Each number is 50 + 15 x the weight over its row's rms, rounded and kept within 0 to 99. Layers, rows and columns count from 0. The size before them is the row's rms in percent of the matrix's.

# o: layer 2 attention output (transposed), 512x512, rms 0.0546, rows 53-63,116-127,180-191,244-255, columns 352-383
# v: layer 2 attention value, 128x512, rms 0.075, rows 53-63, columns 352-383
# q: layer 2 attention query, 512x512, rms 0.0743, rows 256-284,320-348,384-411,448-475, columns 352-383
# k: layer 2 attention key, 128x512, rms 0.0726, rows 64-91, columns 352-383
o116 113:70 54 83 14 32 38 72 26 65 40 43 26 45 60 66 43 64 57 26 47 93 26 33 40 71 85 66 49 92 30 61 59
o180 092:25 35 31 79 64 52 28 42 62 42 69 60 40 41 31 36 82 57 77 59 10 66 46 57 63 13 62 52 15 54 26 30
o244 087:30 58 32 60 41 63 42 73 45 37 59 82 42 45 49 53 38 51 46 73 48 58 58 69 30 57 54 44 36 67 39 41
v53 108:62 42 48 46 39 61 37 51 68 72 77 59 41 50 41 62 57 54 18 28 71 47 44 80 71 60 51 29 47 27 63 56
o53 098:66 33 74 38 38 58 46 32 42 87 67 68 39 69 69 55 46 34 38 55 44 53 67 64 43 29 45 51 64 33 60 51
o117 114:32 70 50 60 44 37 68 53 18 60 49 11 37 43 36 32 51 40 57 53 51 38 53 71 79 51 75 52 16 81 35 27
o181 090:36 57 33 14 59 56 37 35 53 31 25 50 75 59 47 54 29 53 55 48 44 71 44 41 31 37 44 58 47 56 44 54
o245 089:49 49 55 62 46 48 43 62 76 36 49 50 43 47 52 51 55 64 56 29 66 58 43 54 60 50 60 46 45 53 50 69
v54 101:58 63 51 35 56 93 63 55 62 45 58 55 46 33 55 62 67 62 48 48 53 55 37 50 65 42 35 35 63 37 55 42
o54 095:39 68 00 76 63 39 45 35 22 59 40 70 84 48 56 55 46 08 45 55 55 26 42 35 65 86 42 47 25 45 66 50
o118 110:71 50 59 79 36 42 56 31 55 37 64 40 42 28 41 51 56 56 26 46 26 23 63 26 42 72 85 37 47 78 54 30
o182 087:54 43 37 32 36 70 42 81 21 37 55 58 45 76 49 63 70 45 40 73 71 66 47 56 11 04 59 54 70 41 73 64
o246 091:72 50 78 25 71 12 79 50 86 59 38 54 63 48 51 29 40 71 76 54 56 56 57 55 44 66 34 37 48 41 44 71
v55 105:45 43 28 20 77 49 65 44 39 44 62 66 56 53 28 49 84 51 31 69 57 64 40 21 38 48 51 51 59 54 22 62
o55 097:57 63 58 87 63 37 29 40 52 46 54 51 58 70 64 66 40 42 55 52 61 47 22 35 66 41 58 56 34 49 43 55
o119 111:39 38 63 47 42 25 41 46 32 45 58 58 33 48 43 43 61 64 39 48 51 64 48 37 42 19 46 10 66 07 39 35
o183 090:48 49 60 39 15 81 48 71 66 51 51 49 71 50 28 52 26 59 61 49 70 37 45 82 52 73 28 69 38 67 72 59
o247 089:66 57 31 70 54 36 38 64 51 77 35 49 44 54 90 55 30 24 69 43 35 44 39 44 40 67 57 56 41 63 48 60
v56 101:54 54 76 30 64 56 42 62 66 41 46 37 15 31 43 55 65 40 42 59 66 62 62 49 28 41 62 42 55 52 64 63
o56 097:36 28 42 47 73 55 40 49 51 66 30 70 43 53 59 62 59 27 57 42 69 67 52 33 46 35 70 70 58 45 54 37
o120 112:49 39 16 45 50 61 49 62 65 47 84 65 73 54 21 57 55 22 23 31 68 50 63 69 46 85 66 91 56 62 69 34
o184 083:36 68 72 48 57 45 59 48 53 43 40 25 42 64 48 23 26 69 69 65 36 39 38 49 66 72 08 22 24 61 36 33
o248 093:69 52 31 77 37 55 59 42 47 50 68 47 61 55 77 52 27 55 67 49 38 39 50 63 61 38 45 17 60 25 46 79
v57 101:22 68 42 66 33 55 57 49 37 53 41 48 51 41 37 56 56 53 40 57 30 62 44 41 46 46 39 56 47 67 43 62
o57 091:57 34 60 66 30 47 46 43 47 52 40 16 79 51 48 38 41 45 50 54 56 54 40 25 58 50 56 33 18 73 36 41
o121 110:68 61 54 72 75 24 35 25 34 52 16 48 38 71 44 55 45 45 73 33 66 61 54 51 47 78 55 44 49 47 74 56
o185 089:40 23 64 35 57 46 61 71 68 72 80 48 63 42 76 13 58 59 51 48 30 39 49 59 46 17 59 51 72 21 36 66
o249 087:72 55 34 44 48 48 59 58 60 15 45 58 41 47 52 63 60 46 16 68 57 43 68 48 42 26 20 46 64 53 44 42
v58 104:42 40 47 66 16 08 57 47 44 52 51 56 56 62 58 56 47 43 56 58 65 53 47 60 41 83 57 39 58 58 45 51
o58 097:53 40 62 57 76 48 41 37 38 43 44 40 50 47 50 80 50 65 56 49 47 46 47 68 42 52 52 33 48 27 43 36
o122 112:26 40 42 30 34 49 47 84 33 75 64 28 34 39 56 39 54 45 33 50 38 59 31 38 59 65 37 63 56 42 62 59
o186 087:61 61 32 90 49 66 49 82 78 58 65 62 32 57 29 73 48 36 43 56 46 40 76 28 49 09 70 39 60 60 47 54
o250 092:32 67 52 32 30 55 43 30 78 50 38 60 60 26 40 24 60 59 70 45 61 48 39 69 39 39 50 61 31 60 59 45
v59 102:43 34 78 45 53 43 57 61 22 57 68 35 55 45 75 33 47 23 37 31 44 61 47 57 31 49 47 35 59 50 58 46
o59 094:52 32 41 59 65 46 51 29 24 21 37 41 54 54 54 41 50 30 46 66 56 38 28 44 65 51 43 54 51 55 42 74
o123 113:40 53 43 51 34 82 64 74 80 41 36 28 74 25 34 87 41 77 36 66 60 51 57 43 37 73 58 80 77 39 54 33
o187 086:71 64 32 39 48 50 61 56 26 69 61 53 20 58 48 50 73 64 63 31 60 61 47 78 63 60 50 69 50 38 58 69
o251 094:40 65 64 69 47 43 31 52 80 73 43 49 35 60 41 29 66 72 68 59 44 37 71 36 65 32 56 09 27 89 41 55
v60 096:50 41 39 43 60 18 50 33 60 51 41 39 58 36 45 51 42 59 63 31 66 29 53 27 48 31 69 38 39 43 83 50
o60 091:21 70 53 44 63 29 52 43 46 52 45 64 45 35 44 53 72 73 56 41 40 50 70 33 37 43 72 76 21 43 61 59
o124 106:90 47 44 40 59 59 60 22 48 54 50 60 61 73 32 44 51 45 20 60 63 55 63 59 77 50 43 57 24 67 38 51
o188 089:42 36 39 48 37 38 24 54 53 53 32 48 39 50 77 23 26 41 36 57 25 37 59 45 31 75 49 36 92 56 34 45
o252 089:31 46 55 52 57 63 36 48 33 51 56 35 54 37 61 57 74 43 63 52 58 76 29 37 57 67 30 22 58 55 61 49
v61 100:41 51 47 61 68 60 55 64 60 59 53 57 52 57 62 76 45 08 41 47 76 59 05 51 51 50 69 56 66 38 50 39
o61 091:36 52 79 72 55 40 22 77 57 56 46 27 41 44 67 82 68 39 44 35 68 47 68 34 34 74 45 39 39 52 41 64
o125 110:32 50 61 30 72 49 63 35 47 44 37 55 51 73 44 42 49 58 89 65 54 51 50 45 31 55 63 30 57 51 75 38
o189 087:49 72 39 37 38 60 54 34 49 51 46 73 42 57 36 21 62 38 27 33 32 53 09 28 61 47 22 47 39 61 30 48
o253 090:58 40 54 52 29 42 50 49 47 60 60 66 52 33 39 65 40 81 65 66 48 59 69 64 69 49 53 53 57 41 44 75
v62 102:33 47 60 46 25 42 46 72 60 25 65 52 53 46 22 52 57 48 47 46 50 51 36 73 35 38 56 58 62 33 49 31
o62 097:41 75 41 60 33 46 43 61 30 43 71 30 46 47 63 57 56 51 61 44 49 46 16 55 29 36 35 26 57 18 28 71
o126 110:52 36 51 44 46 70 46 71 45 47 58 32 55 45 56 53 64 61 48 58 77 49 19 49 38 32 58 36 49 14 55 67
o190 095:60 48 29 48 56 52 79 37 36 58 31 60 61 57 34 61 34 48 52 48 67 68 68 33 62 79 41 54 57 87 54 38
o254 083:45 48 70 46 70 52 51 28 61 58 48 54 31 30 49 41 52 56 48 35 17 34 59 52 59 60 72 58 33 65 59 44
v63 101:80 50 64 58 60 48 50 68 33 44 52 56 44 53 66 44 56 52 66 39 44 47 33 68 31 46 49 68 69 48 63 39
o63 098:67 32 61 65 59 35 40 33 67 61 63 52 39 71 49 23 50 42 42 63 59 79 36 46 69 39 28 35 49 58 62 41
o127 108:63 60 28 42 47 49 65 46 53 67 50 48 43 53 72 65 62 64 32 68 23 30 72 52 30 35 49 32 41 51 57 42
o191 090:34 45 51 31 43 40 49 39 30 58 41 51 57 56 33 54 44 43 67 33 71 65 41 59 69 37 70 68 33 43 63 77
o255 090:26 60 94 57 56 52 44 53 66 27 45 33 70 40 39 56 47 42 64 42 52 36 61 38 68 51 66 41 67 70 23 36
q256 087:48 38 48 45 52 40 41 47 36 25 72 58 49 63 43 52 61 51 34 40 72 58 57 45 36 42 42 59 39 41 55 54
q320 161:56 51 43 33 51 32 34 50 43 43 60 64 45 53 24 63 61 68 47 53 49 46 60 51 26 43 27 51 38 56 65 57
q384 078:59 52 48 40 56 70 39 67 42 47 49 46 41 80 44 49 60 28 50 60 66 78 56 29 39 44 14 51 60 58 43 71
q448 102:62 43 44 44 72 50 37 65 65 52 58 51 18 66 29 69 30 77 30 56 59 56 60 39 32 61 48 27 35 77 71 71
k64 176:37 49 54 31 45 29 58 64 56 46 34 60 52 56 53 66 59 63 59 42 44 33 48 60 43 54 38 44 48 45 73 43
q257 072:51 47 39 65 30 63 56 55 66 75 55 38 52 50 56 38 51 41 56 12 41 48 67 66 50 54 74 60 59 62 36 30
q321 136:40 37 50 77 51 58 66 38 59 63 51 39 47 65 74 33 49 36 45 54 54 68 41 41 63 49 56 60 50 33 20 54
q385 072:06 72 63 57 46 25 68 18 59 50 49 67 64 57 44 72 60 51 82 54 43 66 42 66 77 54 44 64 48 21 47 44
q449 077:69 38 55 65 35 48 65 31 76 43 40 34 61 60 45 73 53 41 51 10 38 86 29 43 56 63 57 46 55 59 32 88
k65 062:52 30 44 33 29 46 53 36 69 66 66 62 56 35 79 59 42 52 73 63 38 55 57 53 46 35 74 37 27 39 62 35
q258 073:60 17 60 60 72 50 45 73 57 40 30 40 41 58 39 56 44 59 49 68 54 50 34 38 53 48 32 44 49 60 58 77
q322 105:43 32 50 41 45 41 20 61 67 43 28 54 43 65 47 36 54 75 48 32 65 39 45 45 46 52 44 52 36 63 62 54
q386 082:46 24 52 54 72 77 26 54 55 39 38 37 27 54 53 60 61 49 56 61 61 53 50 32 34 66 36 25 48 62 51 47
q450 096:53 35 50 37 43 42 53 58 74 59 25 65 52 72 40 66 64 58 45 56 56 32 52 22 62 34 40 53 31 69 67 60
k66 080:64 58 72 75 31 56 38 63 56 33 77 43 42 51 35 55 75 43 44 42 56 38 73 73 37 53 57 44 60 75 58 48
q259 061:51 25 42 68 37 38 57 59 46 61 72 88 46 42 34 58 79 35 52 45 54 57 62 52 19 41 60 64 38 20 43 56
q323 101:22 73 27 13 49 45 58 67 65 44 25 66 57 41 41 44 46 64 53 27 48 53 40 57 65 42 49 38 49 39 45 43
q387 077:31 34 52 75 60 24 58 69 46 30 30 67 25 81 53 64 66 37 32 65 54 73 56 37 20 33 47 59 49 32 53 64
q451 070:63 22 60 65 28 34 84 58 47 62 34 51 68 39 49 49 70 12 76 37 44 61 20 60 62 49 55 52 54 49 32 61
k67 142:47 56 36 36 56 36 35 58 53 41 17 59 47 56 55 62 53 50 45 59 50 28 55 68 55 51 38 61 50 50 68 33
q260 072:42 55 55 59 51 40 25 38 40 60 70 42 31 63 23 74 56 36 61 58 57 60 44 48 63 47 27 55 41 46 60 64
q324 106:53 34 51 39 40 45 54 68 44 43 35 69 59 52 52 73 43 66 54 33 54 51 55 62 24 31 44 51 32 47 71 34
q388 088:83 46 53 64 40 54 46 57 39 45 26 56 46 68 55 51 32 55 44 51 46 62 65 36 28 45 43 42 40 76 63 70
q452 084:42 30 65 34 28 42 63 44 48 41 50 57 65 31 54 73 53 70 49 48 72 64 63 41 66 60 47 21 59 45 33 50
k68 111:55 47 58 29 36 29 38 76 58 48 46 48 50 35 42 64 87 56 65 55 56 24 44 70 68 57 37 43 52 49 73 34
q261 066:55 73 43 70 25 48 58 42 29 25 69 58 72 55 50 53 32 74 49 46 56 59 57 67 60 62 49 61 49 47 54 27
q325 080:49 47 49 51 71 72 33 31 45 63 73 52 52 52 49 67 31 65 40 42 34 39 74 32 43 27 35 76 56 34 72 52
q389 081:61 61 35 54 48 53 65 56 61 63 54 39 35 55 40 55 25 27 36 40 49 30 42 58 39 75 41 45 38 16 38 62
q453 086:59 54 71 72 55 77 34 36 46 45 56 44 40 60 53 46 14 40 45 46 51 58 51 59 59 53 27 64 43 42 27 57
k69 080:58 61 45 49 48 12 88 59 62 57 29 45 66 50 48 63 56 50 37 68 51 34 41 50 44 39 49 89 14 35 40 28
q262 074:57 37 44 59 48 63 52 51 47 63 55 41 43 33 54 39 90 59 81 47 19 44 24 49 70 61 71 55 55 39 58 41
q326 107:42 43 63 50 44 34 50 40 78 45 69 49 60 51 62 60 70 35 54 44 59 64 58 39 57 46 40 46 68 37 35 35
q390 099:34 65 64 27 67 47 68 55 50 36 64 63 51 41 47 54 39 63 75 41 39 49 56 49 78 31 60 84 66 58 53 38
q454 094:29 31 45 61 37 58 52 45 48 29 53 52 57 43 69 65 64 37 63 12 40 73 76 51 49 34 49 63 53 32 61 37
k70 112:54 62 60 71 58 42 56 28 46 57 62 39 56 38 58 45 45 48 42 40 44 60 46 07 60 64 58 63 46 43 26 59
q263 078:44 32 47 64 54 54 50 61 77 62 46 39 41 34 42 63 68 39 62 38 75 70 53 52 56 60 24 37 47 68 76 70
q327 085:70 37 51 17 37 49 52 59 56 34 26 53 51 54 30 67 51 36 34 47 72 61 61 41 27 50 33 24 58 63 80 45
q391 081:59 46 54 15 69 56 65 48 47 41 44 51 22 24 55 53 52 72 52 49 61 68 42 63 73 23 27 22 11 63 36 44
q455 104:54 40 23 34 58 29 45 43 49 82 48 58 58 71 43 52 64 49 29 69 49 52 55 45 50 80 46 37 54 44 63 40
k71 077:71 18 66 40 68 48 38 51 56 43 41 48 60 46 30 50 59 42 78 39 49 43 54 50 31 25 49 04 63 54 46 60
q264 068:54 47 55 63 47 43 21 38 35 70 55 46 46 52 56 46 37 48 75 50 47 54 49 96 37 38 35 44 65 52 48 66
q328 083:51 50 54 48 27 54 25 78 37 67 15 41 64 34 52 57 24 48 63 46 52 41 66 61 43 69 60 46 33 56 51 45
q392 093:65 37 46 42 45 62 42 62 52 48 49 51 53 58 41 50 25 43 51 79 66 31 37 57 33 56 24 40 44 53 44 75
q456 089:44 50 40 30 58 64 50 69 48 49 36 37 74 36 31 49 48 67 53 69 62 57 67 52 36 27 34 51 32 53 48 39
k72 092:41 43 56 10 43 49 51 62 48 54 10 68 56 58 37 47 67 25 61 31 49 30 64 34 41 35 46 50 39 36 45 59
q265 075:44 68 35 51 44 33 72 51 47 47 76 56 59 40 72 45 63 84 41 38 15 48 71 50 54 61 45 58 60 60 25 44
q329 096:52 56 53 65 62 33 43 29 69 47 61 39 45 46 43 43 63 48 43 39 41 47 49 38 44 46 29 32 60 61 51 73
q393 087:34 48 45 41 38 47 34 47 40 23 44 44 24 38 56 25 39 60 23 49 54 43 20 56 30 43 22 79 37 35 24 66
q457 113:53 59 51 44 57 55 31 53 71 54 46 48 46 61 60 71 58 39 36 63 44 36 41 46 53 59 44 57 26 43 50 56
k73 093:47 51 61 63 52 61 35 50 39 61 40 38 60 52 59 44 47 22 40 72 45 35 67 55 63 59 65 42 48 56 30 22
q266 087:33 59 40 37 49 34 57 22 58 34 54 41 54 56 47 34 54 38 47 32 41 44 44 39 29 77 56 55 50 27 33 43
q330 089:46 65 51 70 53 46 51 65 67 67 54 31 46 45 35 58 62 74 53 64 58 57 49 41 56 70 59 71 62 51 50 50
q394 101:32 52 76 51 42 34 46 58 41 64 32 49 59 45 57 44 35 45 45 46 49 45 56 45 45 57 40 62 39 34 89 56
q458 107:42 66 55 65 56 33 67 52 54 59 71 32 67 50 80 22 53 45 49 49 44 55 49 45 59 44 48 59 54 29 40 33
k74 102:46 69 36 80 75 32 63 21 51 18 43 46 61 59 63 54 59 35 46 45 26 73 31 37 82 47 74 54 46 50 11 50
q267 088:55 45 39 55 58 41 58 61 56 34 58 36 42 62 36 45 72 26 36 72 63 65 32 64 60 31 53 42 44 45 75 30
q331 086:45 45 35 55 84 30 39 32 70 51 64 58 46 45 47 46 84 36 47 65 47 71 26 38 42 64 32 41 51 63 69 49
q395 104:66 66 50 46 67 45 63 52 76 29 66 38 37 47 54 66 48 37 55 26 30 57 33 35 56 54 75 28 53 40 65 40
q459 101:35 21 64 83 56 43 64 44 39 55 54 64 48 45 58 63 76 50 59 48 48 59 46 43 48 58 49 38 44 38 74 57
k75 092:28 62 42 66 55 58 51 23 77 29 80 38 60 29 69 57 33 47 66 41 46 45 67 49 41 39 35 85 53 41 37 36
q268 091:39 67 51 61 48 23 46 55 53 59 26 53 61 52 48 43 57 50 54 45 44 35 54 59 58 58 85 78 45 39 54 56
q332 082:72 60 39 66 57 38 41 18 60 63 76 33 59 50 42 30 72 48 25 23 48 64 43 60 86 54 29 48 82 45 54 51
q396 100:25 87 61 78 27 49 47 47 65 39 49 48 44 50 39 36 59 36 47 58 48 77 57 69 51 54 68 39 45 50 54 47
q460 103:26 73 68 83 45 42 33 51 41 55 46 36 43 66 72 41 43 48 44 62 42 34 33 52 57 57 63 65 64 25 47 23
k76 090:56 73 57 59 67 61 59 42 55 48 49 49 39 55 62 55 45 55 31 64 38 23 52 65 32 63 59 75 72 47 57 71
q269 083:28 58 67 38 69 28 68 54 58 47 21 55 48 41 42 42 49 47 89 63 35 71 52 25 86 35 31 65 58 59 43 37
q333 092:54 40 64 61 51 67 35 08 62 51 84 55 37 55 52 39 71 26 66 66 48 41 48 43 41 52 52 45 78 62 76 44
q397 097:68 56 57 73 60 40 33 12 51 39 61 53 12 62 71 48 47 36 66 59 40 40 56 54 51 32 49 34 56 63 59 40
q461 102:44 53 72 36 36 28 45 54 32 42 72 40 54 44 43 46 60 36 60 44 48 38 32 41 51 76 55 24 51 60 46 49
k77 106:47 46 54 84 40 20 52 64 49 62 88 10 57 47 33 41 35 41 49 56 59 52 56 57 45 59 61 32 58 50 53 83
q270 089:59 36 50 66 62 58 56 30 36 80 58 65 39 52 43 59 56 39 49 43 64 59 26 70 37 54 54 52 53 37 60 64
q334 094:39 23 60 45 41 57 56 76 33 46 31 54 53 53 42 48 34 68 34 37 68 64 33 61 34 70 17 53 52 56 76 49
q398 093:31 32 42 65 52 45 71 59 40 34 56 38 54 51 46 75 73 56 83 20 60 63 52 55 56 68 64 52 47 64 61 45
q462 109:30 78 48 39 61 59 48 56 65 27 42 55 57 51 55 53 52 40 65 24 35 47 36 55 43 66 56 46 46 33 61 39
k78 107:63 40 55 31 41 56 37 66 61 48 45 71 62 23 41 40 50 37 59 57 50 32 32 71 31 53 28 39 48 53 59 35
q271 084:57 65 57 48 38 41 43 45 46 49 54 61 48 48 33 49 39 47 63 91 28 43 25 74 77 33 43 33 68 35 47 54
q335 081:56 51 72 51 53 74 58 50 37 69 51 42 70 61 70 39 36 37 53 55 31 35 54 49 28 65 52 72 43 59 47 83
q399 100:63 53 43 58 53 46 43 54 60 56 48 41 46 35 50 40 39 53 49 89 59 50 54 57 65 56 30 49 13 70 34 71
q463 105:35 52 52 46 53 65 62 32 53 73 50 44 34 70 55 40 32 63 20 58 61 57 60 57 54 45 66 55 39 51 47 61
k79 088:19 71 36 65 52 42 83 55 04 30 49 66 58 81 50 72 52 63 47 40 79 71 36 82 62 41 50 68 60 46 29 47
q272 091:55 46 21 72 64 47 54 27 52 50 77 47 38 45 23 78 53 39 31 59 38 64 41 42 56 46 47 36 33 36 60 46
q336 087:36 42 48 35 35 43 50 65 44 22 35 54 64 29 25 48 46 60 51 13 70 39 41 54 57 37 57 55 41 49 76 44
q400 093:58 29 56 56 39 50 45 50 45 51 69 39 52 47 41 45 37 67 39 15 52 60 46 38 44 78 54 42 81 27 62 38
q464 098:14 52 39 44 46 44 73 62 12 25 24 59 55 56 40 42 29 39 60 21 56 53 39 67 62 57 73 32 63 56 40 40
k80 094:49 33 45 43 36 46 48 50 56 75 19 68 55 45 60 68 36 60 64 39 48 74 77 41 37 62 59 45 59 36 36 26
q273 082:47 30 38 64 33 46 45 38 74 48 61 61 47 55 44 41 55 67 60 58 20 61 26 69 61 47 46 47 35 49 61 54
q337 088:58 56 40 29 46 50 41 39 56 52 44 55 43 42 61 57 48 72 62 56 49 17 56 67 55 43 53 32 52 54 54 59
q401 091:44 44 59 54 35 40 41 82 33 59 62 70 32 61 50 61 45 76 49 49 63 45 61 73 54 57 39 36 58 39 36 46
q465 106:70 63 61 78 52 30 60 38 53 48 64 67 50 69 25 66 57 66 57 24 66 61 68 64 73 48 61 71 49 53 45 57
k81 103:51 37 64 50 49 43 59 60 60 47 27 33 55 68 42 49 43 27 59 33 74 36 78 62 49 59 58 48 38 42 60 33
q274 097:64 35 53 50 41 67 46 29 77 63 44 44 40 57 36 63 32 38 45 42 40 32 83 68 55 11 73 66 58 38 69 58
q338 081:63 55 55 77 38 51 48 46 48 72 39 56 76 52 48 55 60 41 70 51 70 63 25 40 50 42 62 46 47 45 37 60
q402 096:58 36 36 31 38 41 73 77 69 32 59 47 62 34 25 37 44 76 34 42 38 46 25 37 55 41 39 36 56 53 45 35
q466 099:51 40 76 53 56 78 59 69 51 49 68 61 48 34 73 33 36 09 55 52 73 74 84 27 47 60 48 50 28 56 21 66
k82 095:35 40 44 41 56 67 50 30 42 44 69 56 56 37 43 67 49 65 25 48 36 41 76 83 65 53 69 71 61 23 28 52
q275 095:36 48 45 50 53 60 50 55 59 25 53 49 45 58 63 59 25 33 35 62 63 63 39 73 28 31 59 40 73 40 97 43
q339 086:55 27 51 38 33 66 41 47 52 51 63 76 60 53 54 37 38 59 67 51 45 44 29 55 12 28 52 35 54 53 44 39
q403 100:70 48 68 89 55 56 38 39 56 34 77 56 49 76 51 59 44 52 85 28 55 71 44 48 60 25 60 48 56 36 57 49
q467 105:72 41 60 58 62 63 44 53 55 42 65 59 57 62 25 59 59 30 54 42 85 66 43 08 60 29 42 08 67 64 55 52
k83 107:45 21 45 22 45 39 51 89 33 46 24 60 62 44 49 50 52 38 61 33 37 35 49 48 32 47 44 29 54 52 50 43
q276 095:41 46 36 77 77 36 57 73 58 67 60 42 37 51 69 38 52 46 45 36 57 57 67 67 53 38 70 28 43 34 63 43
q340 083:44 70 35 84 44 68 89 51 41 21 49 36 49 34 43 56 36 56 78 41 59 44 44 42 37 34 66 37 52 14 33 52
q404 102:43 77 39 93 31 53 42 53 52 73 61 45 50 33 63 19 37 33 42 43 37 39 64 42 06 47 64 64 79 37 45 36
q468 104:80 79 59 53 39 67 51 21 75 41 79 39 63 46 57 42 50 39 44 61 54 81 67 50 72 55 73 47 63 64 56 42
k84 096:41 64 47 54 24 48 51 43 34 50 59 64 63 36 59 68 47 24 32 50 45 76 46 32 76 58 47 44 47 91 17 61
q277 097:31 45 58 50 40 65 79 49 38 28 35 56 36 56 39 75 56 43 48 49 38 66 08 37 67 53 58 42 26 52 49 35
q341 094:40 54 34 24 41 54 66 59 44 47 30 77 58 51 47 57 26 49 55 58 49 40 77 59 45 61 51 44 24 55 55 48
q405 092:31 49 39 28 46 40 61 40 34 62 41 81 36 63 60 50 56 26 71 41 52 50 65 59 54 52 65 37 61 55 46 45
q469 107:46 52 52 66 27 31 65 49 34 54 55 53 58 55 44 55 46 29 65 27 29 66 48 47 22 56 78 58 43 54 51 47
k85 105:60 33 45 45 44 58 41 69 59 54 55 45 43 38 46 51 81 51 65 45 58 43 44 59 37 47 59 67 54 56 93 56
q278 090:53 42 69 38 48 50 35 38 35 27 58 48 65 37 50 61 66 39 60 45 59 63 56 39 35 40 60 27 46 42 55 28
q342 084:63 34 64 33 36 36 35 62 50 26 19 60 39 56 44 74 55 57 72 29 46 49 45 45 48 46 45 31 31 39 62 47
q406 086:52 39 57 71 37 45 71 62 26 36 36 34 89 73 51 20 56 61 54 34 43 31 63 67 31 37 67 43 46 51 49 36
q470 101:68 31 49 72 55 50 45 71 48 40 26 50 48 74 41 48 30 55 75 45 40 32 40 58 77 32 66 30 67 60 44 34
k86 101:33 48 35 44 62 37 48 48 51 49 47 56 38 51 59 52 59 60 49 37 40 60 66 44 60 22 47 41 50 57 75 53
q279 083:43 25 41 69 75 28 25 60 61 80 61 32 68 45 57 41 42 49 36 41 47 32 40 42 57 39 48 45 31 65 58 73
q343 083:74 37 34 50 59 39 54 60 46 26 25 61 53 35 51 78 78 48 56 33 68 40 53 53 12 53 54 32 37 48 40 43
q407 092:59 63 53 66 59 30 70 52 22 64 39 65 41 50 58 46 66 21 64 39 32 67 27 47 49 68 77 45 45 61 50 51
q471 096:41 29 42 32 45 44 52 29 56 62 50 72 48 66 54 56 48 60 48 47 36 23 50 68 31 75 57 57 42 70 81 53
k87 099:62 38 38 23 35 45 22 63 81 65 68 55 28 51 21 57 63 55 52 43 57 46 31 59 59 57 37 44 58 40 80 43
q280 101:64 36 42 35 65 44 59 50 32 30 46 39 44 40 39 50 32 40 53 34 42 41 78 42 64 15 56 52 64 54 48 34
q344 091:72 59 64 90 56 65 51 42 57 60 50 47 21 62 48 44 46 52 45 41 43 64 53 40 52 49 82 53 50 45 43 32
q408 100:39 65 69 84 54 55 40 76 25 61 68 42 80 58 48 32 46 61 26 57 31 55 58 53 44 42 49 48 34 64 40 64
q472 104:46 54 41 35 52 53 48 30 48 41 36 68 57 71 46 42 34 38 48 37 37 85 56 56 57 28 48 99 48 47 45 52
k88 102:43 83 35 91 42 65 68 34 40 54 56 35 67 60 49 58 39 66 53 37 37 66 40 26 46 62 63 43 60 27 18 66
q281 097:30 64 53 33 36 60 70 58 44 35 50 40 55 41 45 61 35 39 77 35 48 55 35 42 73 47 54 44 51 40 65 47
q345 092:36 57 44 38 54 86 65 76 60 42 31 80 64 38 63 42 55 35 56 38 67 56 50 42 49 60 60 59 44 64 52 40
q409 097:67 32 45 49 51 60 53 64 18 41 73 76 67 57 48 63 67 14 90 36 48 75 58 51 57 57 53 45 58 54 45 37
q473 102:52 54 42 60 62 48 66 54 35 55 39 77 34 67 36 57 32 27 63 47 49 54 42 78 49 29 47 39 36 62 73 40
k89 093:27 21 64 26 50 37 30 56 42 43 51 55 47 58 36 62 25 64 69 64 49 45 23 66 56 33 43 24 32 38 60 52
q282 097:56 50 52 46 84 50 51 61 36 40 46 45 51 58 55 44 50 51 61 32 59 50 47 55 51 49 43 57 50 60 63 50
q346 082:75 48 47 71 40 40 40 53 68 48 60 24 21 61 44 52 66 52 61 49 66 41 63 46 34 64 55 31 27 20 56 56
q410 094:63 73 48 64 40 68 40 30 67 52 73 46 49 63 54 26 63 66 69 64 28 28 55 65 46 56 52 71 41 68 43 60
q474 097:54 57 13 55 26 59 37 27 67 43 41 53 29 62 82 76 72 48 48 73 31 74 56 45 71 30 36 56 44 57 74 19
k90 089:33 35 64 33 68 48 34 56 50 44 53 57 39 31 55 65 53 45 30 34 20 85 58 50 40 35 77 34 48 59 52 48
q283 102:50 52 54 60 58 50 58 27 50 69 68 50 46 58 36 61 49 43 46 35 52 33 57 48 70 45 43 67 67 54 63 53
q347 099:57 39 74 70 74 39 45 38 47 53 92 44 45 40 61 38 90 39 54 64 44 84 52 51 53 56 24 74 64 55 39 41
q411 100:59 71 41 47 60 58 54 22 36 57 41 46 53 44 63 42 50 42 47 21 49 44 63 31 55 73 43 52 57 61 36 79
q475 108:44 60 61 77 42 58 34 71 33 51 54 66 29 57 53 52 47 26 55 82 31 61 59 43 52 59 36 65 56 56 53 40
k91 109:60 65 69 52 41 78 53 40 27 44 79 43 51 57 61 47 38 63 45 58 60 28 44 44 48 53 54 59 35 44 60 49
q284 101:32 49 52 61 48 59 48 48 45 55 34 68 66 21 38 55 50 52 56 19 54 49 35 63 59 57 39 20 53 52 50 46
q348 079:55 81 47 50 26 40 58 51 38 44 36 45 59 54 31 76 57 89 48 43 52 44 57 53 53 47 44 39 55 32 16 46